Part of a small language model's weights.
Size: 9 layers, width 512, 12 heads of 64 (4 for keys and values), MLP 704 SwiGLU, vocabulary 50257, 70.7M parameters.
Architecture: RMSNorm before each block, rotary positions, no biases in attention or MLP, untied embeddings.
Training: a variant of Muon for these matrices, 478M tokens, 5216 steps.
Each number is 50 + 15 x the weight over its row's rms, rounded and kept within 0 to 99. Layers, rows and columns count from 0. The size before them is the row's rms in percent of the matrix's.

# layer 3 attention output (transposed), 768x512, rms 0.0289, rows 436-447,500-511,564-575, columns 0-63
103:54 71 45 55 60 49 52 43 48 22 07 65 69 55 25 71 34 48 24 54 65 68 68 47 54 55 52 52 24 40 16 54 68 81 30 38 32 35 63 36 62 76 89 56 23 44 36 32 60 42 70 61 50 55 63 61 53 44 43 69 34 53 43 54
100:27 46 48 34 46 55 36 34 61 37 51 59 46 30 52 59 68 30 49 59 33 38 52 68 25 67 34 69 81 68 57 24 53 25 34 45 55 62 56 75 70 20 46 17 78 59 44 72 58 40 52 38 49 46 53 48 40 41 67 60 54 55 79 52
104:54 58 37 47 27 72 89 67 26 51 71 67 49 61 38 56 13 75 54 28 42 44 59 47 59 83 63 47 55 45 37 54 48 30 39 35 59 49 37 40 54 53 54 62 51 35 36 51 58 46 45 34 53 67 57 52 50 00 56 59 71 74 57 81
097:59 59 42 65 52 48 49 46 74 57 51 59 56 56 69 59 50 95 13 72 46 40 29 52 63 53 58 40 46 77 54 48 69 64 65 45 49 26 10 40 48 51 34 49 82 47 49 44 63 37 47 51 45 36 33 44 31 46 65 47 52 50 40 42
098:86 55 59 43 45 50 38 58 28 49 02 50 52 49 39 65 60 35 42 48 36 55 48 63 56 75 61 64 19 52 68 53 54 81 56 50 14 85 68 38 71 54 50 57 42 78 43 61 61 72 65 34 45 52 37 63 57 50 65 26 35 55 38 50
097:55 34 55 38 54 43 60 39 51 53 51 18 36 36 51 20 59 25 45 57 28 36 33 32 45 17 40 33 41 71 68 44 30 39 60 68 47 48 47 35 57 38 56 45 57 71 29 64 09 73 49 44 49 45 41 35 70 55 69 34 58 47 42 42
092:36 48 49 65 45 43 52 41 38 64 33 63 59 12 31 64 69 57 80 46 50 40 53 65 44 18 60 35 14 26 46 57 49 78 52 37 70 18 49 42 33 54 56 50 79 39 37 68 36 36 57 36 56 30 31 44 48 74 26 17 25 27 44 43
103:50 41 55 55 48 50 44 54 59 60 41 64 57 35 62 66 42 32 61 67 53 48 17 45 51 65 38 68 63 56 41 82 57 52 41 39 58 39 51 64 52 51 42 42 40 52 28 26 50 51 72 50 63 48 29 68 79 20 65 33 25 43 50 74
102:52 28 46 52 47 70 33 56 64 63 47 61 63 53 46 43 44 72 48 51 47 57 50 41 26 61 43 42 72 47 56 51 26 62 47 54 55 54 30 40 48 55 36 44 51 30 57 65 26 55 81 63 43 31 64 50 34 58 65 42 55 63 47 43
095:57 28 52 55 45 51 47 40 52 75 23 32 53 35 31 46 60 33 46 58 52 55 71 59 78 46 60 66 29 46 55 33 42 68 76 43 41 35 43 50 56 44 76 23 67 31 71 50 45 33 98 57 43 20 69 56 46 64 39 65 30 20 58 47
094:55 69 50 72 64 50 25 69 35 47 49 44 46 71 61 62 36 39 52 55 64 31 38 50 41 53 36 48 43 53 25 76 35 61 39 57 49 46 47 48 30 37 80 55 43 37 63 31 49 46 33 54 58 37 54 20 65 40 58 60 37 59 55 90
099:35 62 47 56 63 55 61 56 39 40 41 58 27 25 43 69 56 52 63 49 42 72 53 70 67 29 46 64 39 26 53 71 31 39 60 50 41 60 42 46 79 42 44 34 47 30 56 35 56 43 55 51 53 50 48 22 45 44 49 40 14 47 28 64
089:42 32 39 20 52 39 35 42 40 86 65 59 30 35 53 41 44 74 51 33 46 38 44 25 51 51 47 46 47 56 78 63 80 37 54 53 53 66 35 56 48 54 46 65 33 68 57 56 51 58 48 63 13 58 56 56 46 66 59 79 47 45 42 53
092:34 50 68 39 31 55 44 59 26 44 34 59 51 58 58 52 53 91 49 72 36 41 47 45 58 48 70 16 30 52 20 80 34 35 71 47 32 36 18 35 47 54 51 16 16 35 41 39 50 35 43 45 50 42 11 55 40 18 60 31 47 56 50 30
098:41 39 52 58 53 37 51 38 41 55 46 55 56 52 74 61 48 47 56 45 48 46 67 53 64 37 42 50 48 57 43 61 74 69 42 46 29 30 46 53 52 42 55 53 47 76 49 55 35 43 74 53 43 57 42 62 74 28 51 39 54 40 37 39
105:45 46 39 48 30 53 63 52 38 38 25 63 48 21 30 55 59 92 62 26 50 26 27 56 62 50 60 51 41 30 33 53 48 36 38 49 49 62 80 36 51 38 29 43 44 65 66 52 59 45 30 43 60 56 52 64 82 26 47 46 29 06 62 33
103:57 58 47 44 39 61 59 47 60 43 85 50 66 46 32 57 38 41 58 36 43 47 40 36 38 26 55 64 56 52 49 59 26 38 40 44 63 30 39 36 53 79 69 66 32 44 37 50 55 57 45 51 81 60 57 54 41 30 37 77 24 60 63 59
101:42 54 47 48 62 26 40 45 55 58 52 43 33 47 46 48 60 50 56 22 51 31 74 54 43 30 44 68 32 70 60 41 60 78 39 55 47 26 51 54 79 56 74 39 34 30 37 48 47 28 48 46 58 34 54 64 46 64 62 34 28 43 66 75
101:60 38 60 59 55 49 85 43 27 41 40 63 80 57 79 33 54 64 33 58 42 45 45 14 66 65 42 51 07 45 52 53 34 51 35 52 51 36 55 65 82 71 64 44 24 54 46 43 62 56 35 83 52 44 54 31 23 41 56 39 49 42 55 45
105:54 52 24 59 66 26 25 54 67 29 56 53 47 37 43 44 46 39 63 63 73 51 60 54 60 28 39 31 60 35 61 65 57 51 52 44 55 35 61 74 26 15 51 42 65 28 56 56 50 55 72 54 42 46 33 51 27 62 57 70 48 51 65 55
102:74 67 56 69 36 31 59 51 49 17 36 53 45 42 76 62 27 00 57 33 51 39 71 34 66 52 43 62 59 36 36 50 56 51 60 40 31 51 47 65 37 63 75 63 31 37 25 64 55 52 49 52 51 46 38 54 86 24 46 47 62 48 53 48
098:27 59 45 52 39 48 74 54 53 40 50 41 56 23 27 51 68 53 55 55 35 46 57 43 25 61 48 21 40 49 60 47 26 44 62 67 45 42 63 54 78 49 53 54 44 34 51 45 51 58 42 31 37 61 48 49 47 86 50 51 49 60 72 54
096:33 39 48 39 61 37 76 53 61 53 82 60 26 53 42 42 20 30 32 54 56 71 48 57 42 61 69 60 59 43 47 61 62 26 68 63 46 69 30 67 63 51 14 54 69 40 71 65 41 79 74 23 58 57 61 53 60 43 34 54 75 62 40 45
093:44 61 63 16 54 44 59 39 65 65 39 63 48 73 43 58 24 44 56 55 41 18 60 25 34 39 69 23 66 31 44 58 48 60 38 46 68 62 72 51 28 59 49 28 40 47 50 68 28 62 39 52 40 69 37 53 49 50 16 47 64 52 68 70
111:57 37 65 49 58 52 40 58 71 59 49 50 76 53 80 44 69 40 36 65 38 74 15 46 38 62 38 70 48 53 44 67 62 64 40 35 49 64 25 41 60 52 14 70 66 36 75 50 44 32 49 53 20 52 62 65 42 68 48 62 52 60 50 40
104:60 59 31 56 49 32 46 63 41 41 33 45 38 71 49 37 69 66 41 47 59 56 38 44 43 54 38 53 54 85 19 82 79 50 50 42 78 48 79 49 37 75 31 52 48 39 44 55 51 55 62 58 27 37 40 48 15 53 35 59 35 51 43 45
107:49 41 39 55 52 39 56 44 37 51 47 41 51 50 58 63 71 67 57 29 29 45 53 64 46 52 27 26 10 66 42 41 74 72 69 44 62 73 62 36 39 53 58 62 48 30 78 38 48 47 36 45 37 63 81 34 47 72 40 54 42 45 43 46
105:30 49 70 55 53 56 39 65 35 21 45 62 26 30 57 21 43 23 75 53 46 52 31 59 59 36 68 27 63 77 64 52 32 23 72 49 43 53 86 62 52 49 50 44 26 32 51 66 75 38 72 35 38 39 59 35 53 53 16 69 30 49 65 75
112:17 38 59 54 59 53 43 21 65 44 54 42 66 32 66 53 59 30 67 54 29 42 37 50 43 49 40 60 90 17 72 13 30 46 41 41 71 42 22 82 00 40 53 49 40 58 51 81 29 27 46 33 42 37 38 56 42 50 57 82 50 45 65 23
110:53 09 33 39 49 43 31 58 50 25 48 67 58 53 30 48 41 63 72 70 57 58 39 51 50 65 59 55 32 37 38 50 49 56 52 60 46 51 65 50 30 53 57 36 53 35 47 40 56 33 72 11 37 52 72 55 47 56 55 59 55 41 56 32
104:75 60 62 51 54 87 41 87 57 47 76 51 36 73 38 42 56 21 28 33 71 37 32 51 77 16 47 83 42 83 60 34 55 51 67 55 37 80 61 49 51 23 55 72 40 27 55 53 34 41 41 56 33 56 71 49 38 52 82 48 77 51 53 46
105:31 89 69 35 64 34 54 36 59 27 24 49 61 33 29 66 63 50 59 38 79 77 46 63 46 61 37 33 29 45 79 50 52 27 57 46 21 65 62 20 63 73 57 51 45 41 59 43 33 47 50 48 48 40 58 39 62 57 61 32 51 58 35 67
112:64 68 36 56 25 27 50 48 33 75 86 73 49 64 53 38 73 52 27 40 56 28 60 61 51 44 51 59 54 42 59 25 26 49 23 40 81 32 54 47 12 38 46 61 57 68 68 40 38 56 37 35 34 35 18 61 77 39 52 53 50 40 34 75
105:70 64 34 66 31 78 48 76 49 40 60 64 45 55 65 46 49 51 40 53 66 19 36 61 57 42 63 16 62 78 45 73 23 58 31 66 23 51 77 32 63 64 63 52 63 77 48 53 51 57 22 35 68 58 39 57 58 35 54 48 31 44 23 54
110:40 37 40 11 71 43 56 59 62 60 63 48 60 33 48 41 15 39 31 42 67 54 68 58 98 41 43 18 56 47 34 47 65 43 35 55 52 76 64 63 63 38 45 65 46 67 53 31 62 56 40 60 33 55 24 42 91 29 36 45 51 63 39 19
111:46 31 75 44 56 65 47 57 24 68 46 55 55 52 49 77 43 51 45 63 32 25 48 37 49 79 64 32 75 59 55 52 54 28 23 48 42 53 45 61 18 35 30 61 48 78 70 44 45 39 43 78 53 41 42 80 44 75 63 31 64 63 46 38
# layer 3 attention value, 256x512, rms 0.0302, rows 181-191, columns 0-63
100:66 51 44 68 87 56 35 70 39 43 40 28 44 62 55 43 37 38 69 62 38 48 64 71 51 18 39 62 51 61 76 28 52 81 42 50 58 52 73 52 46 65 67 92 48 56 38 50 61 54 46 68 54 53 40 56 50 40 51 23 41 63 39 30
098:64 45 33 56 66 40 61 49 35 74 66 20 67 73 48 53 74 39 28 65 59 37 42 42 53 33 45 52 37 89 68 61 23 82 71 65 24 45 46 35 41 55 46 61 76 59 49 55 57 70 59 93 45 31 43 55 80 72 67 50 38 47 47 32
100:43 44 51 31 37 34 47 47 04 35 33 66 48 55 57 50 39 30 64 39 54 57 39 44 32 46 58 43 21 53 66 34 62 37 40 51 68 69 57 43 41 57 28 21 00 56 75 61 31 40 63 46 50 89 79 17 56 58 41 28 27 47 69 23
102:27 52 34 43 57 51 36 41 43 44 59 50 83 46 46 45 21 30 54 59 50 50 44 57 31 35 49 32 81 47 17 21 42 29 54 63 46 57 58 72 52 44 60 48 44 66 52 55 40 42 29 55 58 26 41 43 31 62 68 52 50 34 42 65
102:61 95 50 33 52 23 47 44 60 67 74 47 56 53 46 82 43 48 41 40 54 82 48 61 54 58 32 54 60 35 55 57 57 79 55 50 58 33 54 36 63 58 53 38 27 56 58 51 49 29 73 61 56 50 58 62 56 58 15 50 42 65 28 52
098:80 53 50 43 45 47 65 65 68 11 48 41 50 74 45 72 30 45 54 51 32 22 65 27 53 68 18 54 73 62 53 48 80 40 43 56 45 59 49 52 33 41 41 72 07 52 60 38 52 62 50 78 45 33 67 49 47 60 56 47 96 57 65 62
102:26 53 55 47 61 84 62 33 27 01 56 41 62 59 32 66 52 43 41 52 43 39 63 44 53 44 21 60 60 44 64 64 40 26 81 47 63 48 58 55 35 56 36 54 52 31 42 64 42 75 48 23 65 53 52 39 64 52 29 47 59 53 40 17
101:66 67 45 57 52 66 56 55 54 13 57 56 49 16 46 74 54 38 50 50 47 44 74 64 50 53 48 42 34 54 55 24 42 53 69 36 33 16 62 40 63 35 59 80 44 53 41 44 87 45 26 29 55 45 34 21 60 60 00 54 69 37 90 61
099:39 44 15 41 49 53 64 39 45 49 53 25 63 47 40 46 33 63 53 56 58 35 27 40 24 61 51 49 67 38 52 51 55 39 55 47 52 71 58 33 59 76 60 85 31 82 64 53 48 64 40 41 48 64 38 78 57 22 48 31 33 60 53 37
101:67 45 56 55 66 47 38 39 71 53 58 56 48 49 50 29 65 58 82 46 46 58 62 50 55 64 65 74 47 60 64 40 50 13 62 54 26 50 50 51 52 37 42 42 76 45 41 33 57 27 53 59 37 31 33 54 63 66 60 30 34 37 36 35
099:52 51 66 37 54 62 51 35 38 76 56 45 42 45 54 79 62 23 46 42 31 52 27 39 53 65 56 66 43 56 27 69 52 39 44 50 58 45 77 80 54 38 55 48 56 79 36 24 49 45 59 57 34 44 66 57 38 64 52 52 49 64 71 36
# layer 3 attention query, 768x512, rms 0.0304, rows 576,640,704, columns 0-63
102:31 74 32 48 68 23 54 65 53 41 51 37 89 34 57 66 29 32 44 74 31 44 33 64 59 37 32 69 24 78 43 62 45 69 67 51 41 32 56 51 43 50 28 52 56 48 24 75 73 40 49 75 50 37 62 47 36 49 71 39 38 48 45 28
088:38 57 51 40 36 56 50 77 42 31 51 62 47 62 32 69 69 82 49 53 40 69 40 45 34 49 46 54 74 50 39 47 54 43 53 64 53 84 46 50 70 41 17 39 70 57 67 54 62 40 65 48 42 37 38 71 55 50 69 75 56 29 53 59
091:29 50 65 30 40 60 58 48 41 53 52 24 57 23 46 45 60 60 38 53 58 65 35 39 53 28 54 46 82 65 19 53 57 62 57 36 58 76 65 38 52 60 52 47 47 55 32 57 38 70 55 20 44 90 60 62 51 28 42 47 48 53 52 23
# layer 3 attention key, 256x512, rms 0.0313, rows 192, columns 0-63
085:60 32 23 38 39 52 67 43 55 53 67 37 22 43 40 61 50 56 57 34 38 30 51 45 69 63 60 34 22 49 78 59 45 53 30 43 42 48 38 61 18 54 30 30 45 34 41 49 62 77 43 48 62 56 46 49 36 22 31 41 49 39 48 46